From a checkpoint of a small transformer trained on Wikipedia: 161M tokens.
Each number is 50 + 15 x the weight over the matrix's rms, rounded and kept within 0 to 99. Layers, rows and columns count from 0.

# layer 5 attention query, 256x256, rms 0.0931, rows 0-21,32-53,64-85,96-117, columns 0-63
34 41 53 51 39 48 52 35 58 41 56 66 36 61 51 65 36 60 56 45 53 32 56 55 57 49 60 76 49 60 43 42 65 51 66 49 52 40 36 42 47 59 59 46 44 46 48 36 41 39 49 50 36 68 57 47 54 61 42 61 50 38 50 55
46 58 57 33 57 46 34 51 39 45 55 61 57 44 65 43 45 64 32 63 48 57 32 42 52 57 47 70 46 42 40 36 53 39 57 59 54 62 53 58 28 45 40 57 63 42 53 65 43 57 35 45 59 45 63 62 60 57 56 59 51 63 31 63
70 50 53 68 57 56 52 53 36 66 49 30 50 39 32 51 42 33 65 47 47 40 75 48 37 64 44 41 36 47 53 57 50 41 42 43 42 46 64 38 43 58 56 57 54 67 60 37 54 39 52 79 47 25 37 33 43 40 43 54 56 54 55 45
35 69 73 48 59 45 51 49 70 36 62 48 42 37 38 57 47 65 45 46 56 40 42 37 34 64 55 44 42 51 58 41 50 34 39 53 54 29 55 63 54 63 48 74 43 40 40 50 36 42 73 55 60 54 36 51 62 65 58 40 63 41 53 59
57 52 61 49 54 33 51 53 61 48 57 41 71 34 21 46 58 49 45 58 49 50 70 33 36 45 56 56 44 43 70 53 41 47 54 68 41 42 52 61 43 75 52 44 52 59 42 62 49 53 45 61 45 67 40 39 51 38 46 49 51 47 49 64
41 48 47 33 58 56 49 36 58 49 59 53 44 59 62 57 59 52 45 35 47 52 47 56 37 64 49 45 51 57 37 47 60 46 48 54 38 67 44 55 52 44 56 58 54 39 79 28 39 43 65 52 47 52 56 57 36 50 46 56 60 37 55 37
39 36 65 46 46 58 50 41 63 45 38 58 52 46 50 46 62 60 56 41 47 53 39 46 82 47 42 56 44 35 46 59 27 25 44 61 56 53 50 70 37 53 57 40 36 60 64 55 38 52 55 44 35 66 64 56 31 52 49 61 53 42 38 52
46 58 46 69 57 43 57 45 51 56 68 49 70 37 47 67 51 51 56 52 42 79 69 56 59 58 62 45 58 57 69 62 44 71 55 66 44 49 41 51 55 63 57 75 42 31 48 32 60 33 55 60 65 34 56 62 50 61 40 48 50 51 43 35
61 54 54 41 44 71 59 44 55 53 57 54 30 54 45 38 58 43 52 47 53 51 50 46 39 43 42 46 53 36 16 56 46 50 56 57 57 69 31 51 44 62 64 40 39 71 50 61 55 56 68 27 35 78 46 40 47 59 51 47 55 59 41 37
54 44 61 35 51 42 65 55 29 57 47 70 57 51 40 30 66 51 62 42 53 59 68 43 44 46 45 57 40 56 41 52 46 52 62 47 56 39 27 50 38 42 36 57 40 54 69 54 37 51 28 34 55 48 62 55 48 55 58 60 39 52 42 26
48 62 38 76 52 67 43 46 57 45 40 47 52 68 55 37 67 37 85 46 47 66 69 51 46 56 42 19 36 43 38 59 49 83 39 49 54 57 46 33 29 45 47 44 40 52 61 38 69 41 26 58 50 45 52 58 37 52 20 54 53 43 44 59
50 55 63 21 60 49 72 45 44 72 37 50 60 27 55 39 47 58 37 61 48 17 47 42 39 55 72 66 51 36 54 51 55 47 48 52 52 50 58 50 57 59 36 38 49 35 34 75 66 54 71 34 56 35 54 28 53 65 63 41 48 54 35 42
29 59 69 44 54 38 71 45 39 49 56 66 53 48 41 34 60 42 66 63 45 40 59 48 54 41 37 47 43 38 38 47 61 46 49 76 42 47 53 67 54 31 50 47 43 47 68 52 28 52 62 39 41 59 72 49 40 57 62 47 50 40 58 55
84 56 59 67 70 53 61 60 38 62 58 50 56 56 43 57 52 21 56 48 48 73 41 73 40 41 41 60 42 36 32 44 57 63 40 21 55 58 62 60 51 39 63 43 42 64 63 46 50 56 45 77 71 50 47 45 33 60 44 38 54 52 68 57
52 51 57 62 37 59 74 57 52 41 51 70 48 60 57 43 71 29 60 60 47 60 46 45 47 46 44 85 49 40 30 45 65 49 49 78 53 68 32 63 47 54 61 46 61 41 72 41 54 58 51 57 64 50 43 63 37 79 55 54 41 55 49 42
74 54 38 47 55 50 59 54 48 34 46 54 55 43 24 54 39 31 58 67 47 58 43 69 76 54 51 55 37 60 61 29 45 55 55 46 43 45 48 48 45 86 53 62 61 48 45 32 54 53 38 53 64 31 41 49 59 22 49 49 42 66 36 45
65 35 56 52 58 60 42 67 50 36 53 39 45 48 43 51 68 55 25 50 44 49 36 57 65 34 54 43 46 47 58 48 62 52 30 66 46 62 45 63 73 46 48 49 57 47 70 50 58 67 69 55 63 57 49 48 53 48 57 55 55 59 55 53
35 62 71 65 46 43 61 49 63 46 62 43 46 64 65 69 50 73 31 23 46 62 40 42 36 66 61 83 69 53 64 53 46 29 46 61 50 54 54 40 41 43 31 23 32 42 53 79 60 53 67 26 40 68 52 50 38 37 62 55 55 50 24 53
29 35 47 23 42 63 53 25 64 58 63 46 63 74 67 59 66 56 55 61 44 61 67 41 61 57 60 45 68 54 40 70 54 46 47 30 53 74 39 67 64 35 42 17 29 51 57 64 72 69 58 64 45 29 26 35 62 37 62 53 47 70 42 47
62 53 54 36 60 61 36 68 56 51 53 29 67 56 56 58 31 73 35 27 65 47 53 49 21 38 43 67 37 56 72 49 79 18 52 43 53 49 68 58 37 57 39 21 57 57 15 63 59 44 91 30 46 45 62 08 66 24 57 38 37 52 57 49
56 46 70 60 31 41 59 41 58 69 35 68 25 41 69 68 45 37 53 67 38 20 45 32 40 62 51 54 50 58 60 58 33 48 39 78 43 38 53 83 41 61 35 42 56 41 54 58 53 58 57 41 68 49 59 46 42 69 49 26 43 76 52 34
61 55 37 57 40 44 61 14 42 29 60 45 32 26 43 40 46 38 87 43 36 32 66 57 70 53 51 18 36 57 45 65 56 70 50 66 46 74 50 46 43 40 59 57 40 45 85 33 60 33 34 35 39 46 46 65 75 60 61 43 55 65 48 27
58 52 60 48 25 52 54 60 32 64 48 55 46 47 51 68 35 31 51 59 53 58 53 87 28 47 63 34 46 85 50 67 48 31 46 53 54 62 27 54 46 37 43 70 33 46 47 67 50 47 57 41 71 65 69 43 42 71 66 28 56 64 22 44
89 36 84 38 34 89 32 53 12 64 52 67 37 50 54 69 34 61 26 61 49 30 51 64 47 65 43 20 45 64 37 51 57 74 52 78 69 19 18 65 40 22 32 57 51 21 17 73 65 33 49 55 31 51 61 59 44 02 49 42 60 49 56 61
50 33 36 62 64 52 39 44 66 48 51 54 52 46 56 14 78 58 59 29 51 64 72 27 54 77 52 44 74 57 71 41 30 55 86 43 48 70 78 50 50 72 29 43 43 62 54 42 56 74 71 51 40 50 52 36 38 62 41 60 32 52 59 66
76 78 57 58 18 44 37 56 69 54 50 70 35 52 49 63 41 41 41 31 53 35 57 48 31 36 59 40 55 43 41 40 46 17 49 35 43 59 61 67 54 45 20 36 55 48 33 42 19 59 66 47 53 49 47 49 59 56 62 26 53 60 53 14
30 36 50 71 62 49 40 51 50 67 55 72 86 36 50 30 60 58 52 55 52 60 66 48 59 52 70 79 37 35 57 75 55 46 51 34 57 56 79 47 50 50 38 71 57 48 46 52 54 59 52 62 57 50 97 47 48 68 38 55 40 54 59 14
57 56 31 37 23 51 27 52 46 52 44 56 49 68 61 61 37 42 37 34 61 70 56 84 31 50 60 37 53 53 40 68 49 49 63 58 30 49 61 50 78 27 58 57 82 62 30 47 43 67 69 64 73 76 60 52 22 17 29 53 59 52 75 43
83 59 54 51 62 64 55 52 36 52 53 39 25 33 53 72 45 40 55 55 40 54 33 62 44 51 63 39 62 44 18 60 36 43 65 73 50 52 58 53 41 12 43 57 40 30 47 43 57 27 82 31 58 53 43 39 33 61 36 37 65 53 58 27
49 40 32 54 61 29 70 31 44 35 65 57 54 49 29 58 71 48 47 56 48 62 40 43 56 31 33 39 76 52 46 34 79 64 68 38 56 77 31 57 29 55 49 34 38 65 50 58 69 64 43 20 45 60 86 53 50 47 61 46 25 58 35 83
35 49 57 27 34 68 18 80 34 76 34 51 25 23 40 30 29 05 34 68 50 40 38 66 26 69 90 26 60 39 19 36 34 48 60 47 66 33 70 51 53 52 51 56 45 67 48 40 51 44 45 58 52 61 56 56 50 52 39 44 68 46 42 29
33 17 41 52 60 43 46 41 33 14 76 33 32 37 64 27 59 28 63 45 53 67 53 43 72 99 48 32 16 35 62 26 38 67 52 52 30 27 01 55 43 29 41 41 46 53 48 50 59 27 50 76 43 40 74 40 40 54 46 53 55 62 26 76
46 50 28 36 65 36 56 45 57 59 60 87 70 98 71 40 41 80 47 65 46 54 46 61 60 71 27 55 44 30 51 16 36 58 61 60 53 64 54 48 78 55 42 56 52 60 47 59 66 56 05 44 13 75 28 46 58 32 25 65 21 78 44 77
61 33 38 55 66 68 38 52 79 60 33 23 35 34 72 50 43 32 62 50 60 73 54 58 63 67 66 99 52 51 73 42 29 77 47 25 39 27 63 30 63 58 28 83 62 51 41 47 52 38 65 40 48 37 72 41 64 48 59 85 48 44 37 76
66 22 43 75 44 48 40 22 30 05 46 16 46 21 69 34 41 46 22 47 54 71 69 29 78 62 32 48 28 63 30 29 45 63 48 55 70 49 35 42 46 39 59 47 72 45 51 65 45 68 44 55 63 65 97 44 55 32 30 38 53 24 46 58
32 68 66 62 49 31 51 36 46 34 52 53 58 10 59 38 25 30 57 60 53 45 37 54 56 53 29 32 79 43 63 24 43 62 51 62 55 64 15 53 56 46 76 54 45 99 69 87 33 64 84 46 29 54 54 39 30 46 68 47 21 60 64 33
43 48 69 47 79 58 51 67 40 61 64 18 64 52 48 36 64 19 76 43 45 34 61 37 78 59 60 40 51 42 46 56 22 44 56 34 45 41 37 56 56 40 38 76 61 58 24 42 40 66 53 37 47 43 82 50 36 52 63 40 52 68 44 32
61 35 49 47 42 49 90 58 66 39 46 52 42 67 12 34 54 31 67 36 36 46 40 45 71 14 25 60 83 78 72 36 48 70 46 62 45 73 50 63 43 65 28 82 33 44 49 71 85 41 46 20 64 33 61 67 52 75 94 69 31 61 64 76
55 34 46 97 73 32 56 74 70 37 49 30 60 50 52 52 81 66 77 64 42 70 61 53 49 46 33 65 46 21 70 70 61 44 56 35 26 54 66 59 19 68 36 47 58 88 63 15 33 56 68 48 59 25 45 28 39 41 34 47 32 46 42 48
17 50 97 55 43 66 39 24 20 52 64 68 37 63 63 21 32 31 53 53 60 79 21 65 31 56 39 57 43 37 37 62 53 28 31 45 41 41 68 56 67 39 69 70 44 54 26 77 48 43 52 27 59 58 47 50 36 69 57 57 53 49 19 65
60 32 99 35 41 49 61 73 65 86 29 49 41 54 72 35 62 39 51 31 37 46 61 33 30 49 67 79 68 48 31 32 50 53 42 20 58 47 47 46 54 49 51 47 40 25 53 50 29 67 61 71 55 27 50 43 48 54 54 60 56 47 77 42
29 80 60 41 67 36 16 67 35 30 40 43 85 54 62 22 67 46 47 69 57 31 68 71 51 57 70 23 20 70 62 38 09 46 69 04 50 44 56 11 38 56 29 27 53 27 14 75 80 42 48 20 66 65 38 54 67 08 62 55 50 36 29 28
89 45 55 73 00 49 52 31 81 60 31 56 69 39 17 49 37 53 50 34 53 34 69 71 34 54 52 55 50 55 55 50 42 54 41 57 40 08 58 54 29 78 57 67 62 30 46 51 30 41 56 32 49 60 56 48 72 49 56 38 58 37 82 08
31 42 63 31 56 43 89 41 53 34 45 57 46 59 59 38 51 19 66 36 41 12 50 53 86 17 51 06 31 68 39 36 26 59 76 31 51 71 61 21 35 49 56 39 44 50 46 53 55 56 47 27 42 50 17 54 34 45 80 70 40 82 53 62
49 49 55 49 60 37 22 48 49 28 52 56 58 37 51 42 23 45 58 80 53 56 53 46 27 65 52 54 69 60 30 73 42 54 54 56 44 23 50 45 58 75 37 38 46 56 68 41 35 49 55 58 59 61 74 37 45 45 35 50 62 39 34 27
61 56 33 41 55 36 57 61 74 21 63 62 53 37 44 52 36 43 31 74 55 54 50 50 36 68 35 65 57 57 27 31 61 56 56 83 48 31 42 50 32 40 67 64 37 32 64 54 68 64 26 63 29 57 68 50 62 54 52 71 56 52 51 34
51 57 61 66 42 59 46 50 44 71 38 40 62 61 44 36 73 49 66 29 47 33 56 43 47 34 64 41 40 61 72 62 51 64 46 25 55 55 36 49 65 58 64 35 49 53 47 42 50 48 52 51 46 40 42 53 49 54 44 48 47 36 53 48
43 37 54 63 66 37 38 41 41 57 53 47 62 34 69 48 40 40 52 59 57 63 41 51 55 62 70 50 57 51 55 51 61 55 55 49 65 38 65 42 57 64 32 42 41 44 51 51 32 61 70 41 56 44 53 56 52 39 42 67 53 54 52 20
59 23 57 67 56 38 47 52 45 57 46 41 60 54 54 54 57 41 57 55 47 64 61 44 54 73 61 66 45 52 51 44 43 52 65 45 55 48 62 51 55 64 44 36 54 64 68 38 39 43 54 44 66 41 43 53 52 43 52 44 42 48 54 43
53 32 47 43 45 47 42 50 60 47 48 54 54 58 59 44 39 56 49 62 53 72 57 57 27 56 33 65 60 56 30 45 40 62 52 63 36 09 80 46 41 42 58 54 52 46 69 43 53 53 58 44 60 63 58 43 54 52 46 78 51 41 43 39
58 73 59 42 39 42 45 64 46 40 50 53 39 29 53 51 41 53 51 64 51 50 70 58 63 60 50 75 48 42 36 63 61 47 62 35 50 32 47 44 38 56 61 58 37 33 56 46 47 54 49 46 58 53 61 57 45 64 58 55 44 38 44 41
56 50 50 41 65 56 72 46 54 68 21 61 59 42 52 52 67 43 62 31 52 40 38 49 80 52 48 47 41 49 65 31 51 52 57 30 49 56 51 63 62 61 55 38 59 48 48 51 48 54 47 64 56 32 38 39 53 49 47 40 48 49 68 73
68 45 72 44 48 33 44 46 54 35 57 55 47 47 51 43 38 55 50 61 49 63 57 58 34 59 29 56 49 45 31 42 45 57 72 37 55 21 47 42 37 59 36 51 31 50 52 30 42 44 25 45 42 61 60 51 47 54 33 60 53 52 46 53
71 47 59 48 48 57 53 58 44 57 55 40 50 48 52 41 48 46 45 41 45 63 42 43 62 53 47 59 43 44 47 45 54 49 77 41 43 57 49 61 48 46 46 60 53 43 49 45 47 47 43 53 48 33 47 42 41 43 38 38 52 50 48 49
30 38 57 58 50 48 78 27 49 68 51 58 56 52 43 63 69 48 57 37 51 28 59 61 65 59 47 43 43 61 62 32 57 49 50 42 51 76 40 46 43 53 42 40 56 60 44 53 51 59 47 47 54 38 36 39 31 35 57 38 46 52 56 65
60 64 51 61 48 51 33 59 60 39 43 41 45 73 60 42 61 38 41 57 53 48 56 47 28 64 50 37 57 55 52 55 46 52 64 50 50 48 39 68 47 50 60 49 49 40 49 53 57 59 55 36 45 52 51 48 44 53 47 68 45 49 63 37
54 35 63 56 49 51 50 43 60 45 53 49 63 34 43 49 46 25 59 52 52 37 32 51 54 40 44 32 42 42 39 43 31 50 39 26 46 31 36 51 34 62 62 51 46 46 60 33 67 48 26 56 52 42 57 60 51 67 47 51 56 45 57 54
38 57 48 36 48 28 56 61 35 62 33 45 72 41 40 66 69 41 73 47 49 60 51 55 64 59 55 52 37 55 61 48 52 46 47 52 62 68 37 32 58 48 54 38 57 75 30 63 46 41 58 45 43 50 42 40 49 53 55 64 45 56 46 68
51 34 42 54 47 45 53 41 42 63 46 72 48 41 42 57 47 45 57 55 48 62 51 50 53 62 48 46 27 67 52 52 49 35 65 48 56 35 39 49 32 31 59 65 56 51 45 38 40 43 42 50 56 53 64 41 62 33 43 48 55 52 48 40
37 61 41 51 52 55 71 55 53 40 46 25 48 61 47 58 50 48 54 17 46 37 46 55 56 45 61 34 47 47 55 43 78 45 35 41 59 68 46 36 65 43 50 49 50 36 50 55 55 72 45 58 53 49 43 46 44 55 59 43 41 63 46 56
48 53 40 27 51 68 63 49 70 52 55 34 53 50 60 38 63 40 48 44 53 54 43 66 43 44 46 41 51 57 68 52 79 48 44 47 60 48 37 47 62 30 53 37 54 64 45 51 59 50 76 55 33 33 40 46 45 59 48 34 52 71 46 45
41 47 53 53 48 51 48 47 51 49 62 70 37 43 73 41 48 44 44 67 60 89 54 54 52 53 43 57 58 35 34 60 57 46 21 50 49 29 42 54 42 54 55 56 59 33 43 20 58 59 06 61 59 53 62 58 46 61 45 48 54 40 57 66
59 41 50 70 34 53 41 42 48 57 41 59 41 60 57 61 56 68 64 66 49 68 70 62 25 61 61 47 57 68 39 47 40 41 33 54 44 46 48 41 55 60 41 64 47 37 46 58 40 71 27 49 50 58 26 45 50 37 39 66 44 54 50 36
63 70 46 73 60 44 36 45 56 23 55 51 58 41 59 45 42 53 33 46 54 65 58 44 58 47 65 49 58 35 68 43 50 27 71 40 36 58 22 54 54 52 34 48 47 30 61 49 52 65 56 41 76 72 49 41 63 39 51 69 50 34 64 40
46 52 53 36 36 49 69 48 47 53 57 49 37 51 48 52 47 41 57 24 49 55 44 50 46 38 32 48 60 48 42 41 50 57 54 50 51 30 57 64 58 46 45 49 51 46 32 63 38 47 52 44 52 53 52 49 56 61 56 47 55 43 44 34
27 51 42 21 26 56 44 39 62 70 63 32 41 51 38 57 45 42 86 50 40 25 35 51 53 44 43 58 35 61 60 49 40 63 34 56 51 62 50 53 57 54 60 73 35 75 49 51 39 49 46 64 53 36 45 47 62 64 57 49 49 71 70 50
47 38 41 64 37 60 30 53 68 33 63 46 59 58 50 65 43 19 44 71 51 61 29 42 32 45 54 55 34 45 29 27 52 46 47 57 24 77 43 56 65 51 50 54 57 22 56 32 58 36 80 44 30 55 50 62 38 55 69 56 51 65 38 40
42 58 10 40 40 48 24 57 49 22 49 53 51 34 70 44 63 61 30 75 63 31 27 53 33 58 68 48 56 47 58 10 58 47 83 53 49 46 51 52 51 28 56 56 42 53 48 47 52 22 78 43 47 19 68 59 57 31 48 35 56 47 54 33
39 57 89 41 71 40 48 26 46 99 37 58 55 28 42 50 46 54 68 21 34 54 61 41 32 45 63 38 53 50 51 76 12 43 49 35 43 67 49 65 58 54 33 36 53 39 36 54 63 65 48 64 51 76 09 46 65 54 61 57 44 56 48 56
18 45 56 20 23 48 32 33 59 48 71 49 54 39 50 71 21 30 29 62 45 28 42 58 67 58 53 69 38 42 44 54 40 41 58 79 59 40 38 65 33 66 67 88 66 41 36 56 25 43 61 39 59 67 46 66 75 73 64 41 51 41 68 41
23 85 69 54 57 30 49 46 75 61 47 65 55 48 53 72 36 55 64 26 51 30 77 60 73 41 79 27 43 62 45 34 39 53 71 34 56 43 47 68 23 53 19 34 71 58 46 60 38 44 77 72 29 48 52 30 65 41 66 45 57 53 41 61
52 59 46 19 70 70 41 53 49 50 47 32 44 42 75 72 56 30 60 56 54 57 52 60 53 55 54 64 31 42 42 44 29 39 79 78 54 42 56 57 54 61 36 34 47 50 77 60 48 07 60 34 24 33 55 51 39 43 60 30 68 39 42 33
50 44 12 73 41 71 30 54 61 45 40 45 51 40 20 57 63 39 33 60 53 30 39 45 57 92 66 52 65 58 48 18 59 51 69 31 36 69 71 38 42 72 49 54 49 59 64 44 65 43 44 40 53 51 44 50 46 47 59 53 57 40 45 30
54 46 40 66 42 42 61 61 44 66 37 55 34 35 65 56 84 47 50 29 46 53 61 43 54 74 48 30 63 56 52 43 60 82 49 66 84 60 29 64 30 40 45 30 46 52 62 57 61 73 50 59 43 69 25 56 51 79 63 42 51 77 57 64
54 45 23 29 45 66 43 42 47 70 69 47 33 57 19 58 49 43 23 70 66 36 40 61 56 71 74 77 34 43 31 55 53 37 66 48 30 54 61 31 63 58 49 60 42 61 51 19 41 49 48 74 63 30 66 59 22 34 44 20 61 35 71 52
59 55 44 72 74 63 54 66 46 12 26 36 48 59 59 54 33 48 59 56 55 59 41 28 80 31 37 28 62 81 31 00 42 59 47 58 66 47 21 85 19 34 76 46 44 67 66 53 53 57 53 56 45 67 56 49 35 89 55 56 56 39 62 78
44 61 15 67 13 35 74 64 47 74 74 44 51 63 39 64 68 46 41 44 41 48 67 63 77 56 67 65 69 51 40 70 54 62 39 50 39 73 29 37 40 40 46 20 38 63 20 23 56 79 00 91 58 41 49 44 48 68 65 30 40 47 64 54
57 74 39 84 44 63 69 63 64 38 40 23 42 63 39 21 41 58 61 47 51 56 62 50 23 18 35 47 52 28 60 43 65 73 56 50 15 62 69 52 42 69 62 37 55 64 39 35 57 64 54 53 54 37 64 51 41 60 57 38 55 51 51 63
58 38 45 30 27 63 29 34 90 20 62 69 44 56 64 55 59 52 30 34 56 67 33 36 39 77 58 09 40 27 35 47 44 60 79 64 46 45 34 58 74 70 75 53 44 35 45 19 22 66 27 80 66 51 50 54 58 66 29 37 77 52 58 49
56 20 40 58 74 52 35 36 66 47 33 62 53 50 55 22 38 75 62 48 32 63 51 32 62 63 69 60 71 76 77 78 48 52 56 40 52 63 69 69 27 49 45 78 29 61 40 61 75 52 44 53 41 46 61 47 47 12 38 61 45 80 35 46
61 31 39 36 40 38 66 39 59 24 43 53 63 49 59 43 21 59 57 51 40 38 38 52 82 22 60 42 80 50 70 54 51 44 62 22 29 32 70 68 59 59 46 64 48 45 35 51 41 29 86 32 37 61 40 42 75 29 51 55 60 47 48 41
48 70 28 77 34 20 66 49 31 84 50 52 54 55 35 55 48 73 83 41 29 61 49 32 36 24 27 59 78 56 41 58 66 48 61 55 66 52 40 40 10 52 45 40 40 60 71 51 54 55 41 46 42 68 28 44 67 62 65 51 22 49 67 77
99 46 57 52 64 79 49 76 58 43 44 53 38 36 54 26 60 37 86 34 36 52 41 53 41 42 39 49 68 68 47 45 59 75 07 41 61 66 56 55 45 53 28 32 26 72 38 28 34 54 28 75 54 64 51 26 63 55 71 55 37 39 55 49
46 42 23 55 39 44 65 27 65 37 45 46 56 37 63 46 44 22 30 59 65 58 42 70 47 54 44 90 66 43 53 77 40 49 60 52 31 40 56 69 51 77 50 51 55 45 48 47 22 61 78 63 48 41 60 81 41 30 44 40 65 28 76 54
60 82 53 47 53 34 69 58 43 56 35 66 53 59 57 55 45 49 40 61 40 37 53 69 51 49 46 54 61 47 33 54 33 43 71 36 29 43 68 59 27 23 47 45 21 34 33 64 53 75 55 33 51 43 44 46 46 46 68 52 42 70 67 72
70 18 32 54 51 46 32 52 46 67 45 46 48 70 81 38 80 47 53 57 71 38 49 52 31 43 65 55 34 31 59 62 54 34 25 53 26 31 87 31 79 54 18 39 44 50 48 48 33 55 48 31 57 54 45 36 57 40 36 45 61 49 50 27
40 62 45 47 54 37 88 33 57 34 54 39 55 25 57 65 62 30 59 60 50 70 40 32 32 21 33 42 64 34 15 88 35 57 56 53 56 33 31 62 53 62 37 62 34 37 44 24 00 74 36 45 50 61 61 29 67 33 59 83 56 38 50 89
46 37 58 49 60 26 53 56 50 48 40 48 19 31 28 43 35 56 45 52 25 40 43 47 64 24 57 47 80 59 68 50 60 38 17 69 64 74 40 59 08 77 40 28 29 92 34 68 78 67 68 69 26 43 36 49 71 75 79 40 42 78 75 35
# layer 5 attention key, 64x256, rms 0.0964, rows 0-20, columns 0-63
47 43 50 68 44 59 61 56 55 44 44 40 36 49 42 47 64 51 53 33 59 68 41 45 48 36 56 52 57 46 49 61 55 46 43 39 54 54 53 47 49 40 75 40 48 53 57 54 49 70 61 52 44 43 73 56 48 44 32 37 39 51 51 53
69 34 27 34 33 34 61 45 55 56 47 70 68 81 59 48 51 57 54 54 66 43 46 51 45 65 77 32 38 71 46 75 70 38 53 37 33 63 35 74 55 77 51 58 61 50 52 47 57 33 42 43 47 47 30 66 40 68 52 64 63 53 43 65
46 60 58 72 55 61 52 53 49 49 38 41 65 29 52 57 55 41 66 30 25 43 49 34 43 64 36 44 56 49 14 27 28 55 37 67 49 49 65 42 47 36 76 36 31 46 52 54 19 51 26 42 79 47 71 29 37 36 45 33 36 47 73 39
42 14 63 71 61 41 59 39 48 48 58 54 55 34 56 39 59 47 41 58 48 61 47 47 56 45 51 38 56 45 56 56 61 52 54 58 57 57 55 50 65 54 58 60 43 55 47 69 68 50 44 52 43 56 52 44 34 50 41 48 46 48 38 55
48 52 41 59 63 53 47 29 73 44 17 48 42 68 47 26 42 53 51 56 36 49 43 62 66 48 69 31 59 43 49 60 55 40 54 45 64 36 34 46 59 32 70 46 34 44 46 43 43 54 66 45 48 53 37 34 63 55 78 47 47 60 56 41
60 42 45 34 44 52 62 42 80 43 47 75 62 53 60 48 59 43 33 56 60 46 33 51 66 53 69 67 37 71 55 68 62 29 46 44 59 49 38 65 46 56 44 45 61 73 41 51 66 28 32 52 55 47 48 52 67 51 59 69 60 38 47 49
40 29 55 42 52 42 54 43 61 60 55 48 77 57 58 61 53 31 47 34 64 42 56 53 44 46 51 49 33 61 42 43 62 53 66 57 43 52 43 61 37 54 23 60 60 39 50 37 59 71 42 46 53 59 35 54 62 23 50 56 69 37 44 51
65 72 48 49 64 34 62 50 47 51 41 44 45 39 32 57 37 53 46 48 35 56 44 56 39 54 37 52 52 55 49 44 48 42 51 58 47 49 78 39 39 38 44 57 27 38 53 58 47 31 71 25 54 42 48 43 54 45 60 36 34 56 51 52
29 31 62 59 42 53 23 57 58 44 49 62 49 56 51 57 59 46 47 44 78 69 55 42 46 32 56 45 51 50 64 46 64 54 46 66 30 62 38 61 33 55 26 59 68 47 52 55 56 44 44 43 47 54 48 59 45 64 57 92 52 10 43 45
36 54 38 45 45 40 44 53 60 65 37 64 29 55 47 38 71 47 61 31 58 43 39 50 41 46 59 27 73 60 40 62 60 56 27 54 47 61 60 27 77 31 74 42 20 56 47 51 44 51 48 78 35 39 62 40 61 52 49 25 47 72 53 59
66 41 72 61 65 43 56 52 57 54 50 44 54 17 53 26 39 58 54 33 47 58 56 44 35 38 16 54 41 63 62 37 70 32 54 58 61 64 55 33 59 35 53 83 39 58 62 37 51 26 61 67 50 51 53 53 40 46 47 36 40 56 66 57
63 41 76 56 53 69 38 50 47 52 48 68 68 75 48 41 51 53 59 25 40 60 63 51 46 48 64 10 30 23 33 49 62 49 37 72 59 54 44 56 56 30 45 41 35 58 29 22 52 51 21 66 54 81 56 36 40 58 54 53 64 43 55 55
63 69 53 58 57 44 39 75 64 57 46 74 25 55 65 64 63 49 47 61 42 48 35 42 60 38 67 24 49 30 55 22 42 55 62 53 50 65 55 33 53 19 50 56 59 43 38 53 53 47 40 41 49 38 62 39 36 23 68 43 46 62 20 35
46 56 25 50 78 45 48 56 51 63 58 24 36 51 44 66 58 67 69 59 31 36 57 35 59 53 40 31 51 46 60 69 34 54 38 24 40 37 60 59 69 59 58 59 36 30 47 62 22 53 26 37 53 34 48 57 67 59 63 58 36 64 37 54
48 29 40 47 82 33 61 31 45 26 56 63 40 49 75 31 55 65 58 45 51 18 50 51 53 48 65 75 54 39 41 85 50 44 61 44 66 55 47 32 49 30 50 48 43 46 54 48 69 65 29 32 56 55 46 74 40 40 47 51 46 43 56 46
67 37 59 63 53 39 53 42 44 42 54 47 40 36 66 27 48 64 45 51 22 32 38 52 35 49 65 38 79 56 44 58 64 50 55 46 61 50 68 37 24 53 62 54 40 48 48 45 52 69 58 59 50 41 50 47 29 24 52 49 38 71 56 59
42 30 66 39 50 37 62 64 45 63 50 50 52 47 54 43 41 49 38 30 48 31 20 55 52 57 62 57 69 58 42 50 51 52 48 27 55 48 78 28 28 64 63 46 71 57 55 61 45 66 40 45 36 49 62 54 58 59 47 50 30 44 73 21
63 40 66 71 21 75 73 65 45 55 44 28 35 74 48 54 34 67 14 42 71 45 48 24 51 54 77 30 62 51 51 47 40 31 70 69 36 69 54 63 34 44 53 59 56 62 43 52 50 24 76 44 84 82 34 45 46 76 47 50 67 10 56 52
41 60 46 59 41 58 37 54 39 43 33 44 48 54 52 57 41 39 51 52 57 24 47 64 33 72 78 49 30 43 44 71 60 70 38 43 34 52 42 51 72 26 58 49 63 68 53 45 59 32 43 23 67 60 60 66 57 28 72 46 51 38 42 45
46 48 72 60 29 35 55 64 65 59 63 68 51 65 75 70 46 48 62 23 67 57 43 48 44 80 48 84 53 36 40 59 36 68 42 65 73 38 54 66 37 89 59 28 71 43 23 63 34 66 67 75 73 51 49 66 31 80 39 55 53 59 43 43
64 38 38 55 51 69 37 45 53 71 72 46 83 56 33 60 45 53 73 58 29 63 69 53 57 38 47 44 70 49 43 32 38 63 70 54 37 57 75 36 34 58 51 56 45 72 72 62 35 33 49 46 34 34 31 44 30 60 50 38 42 84 35 41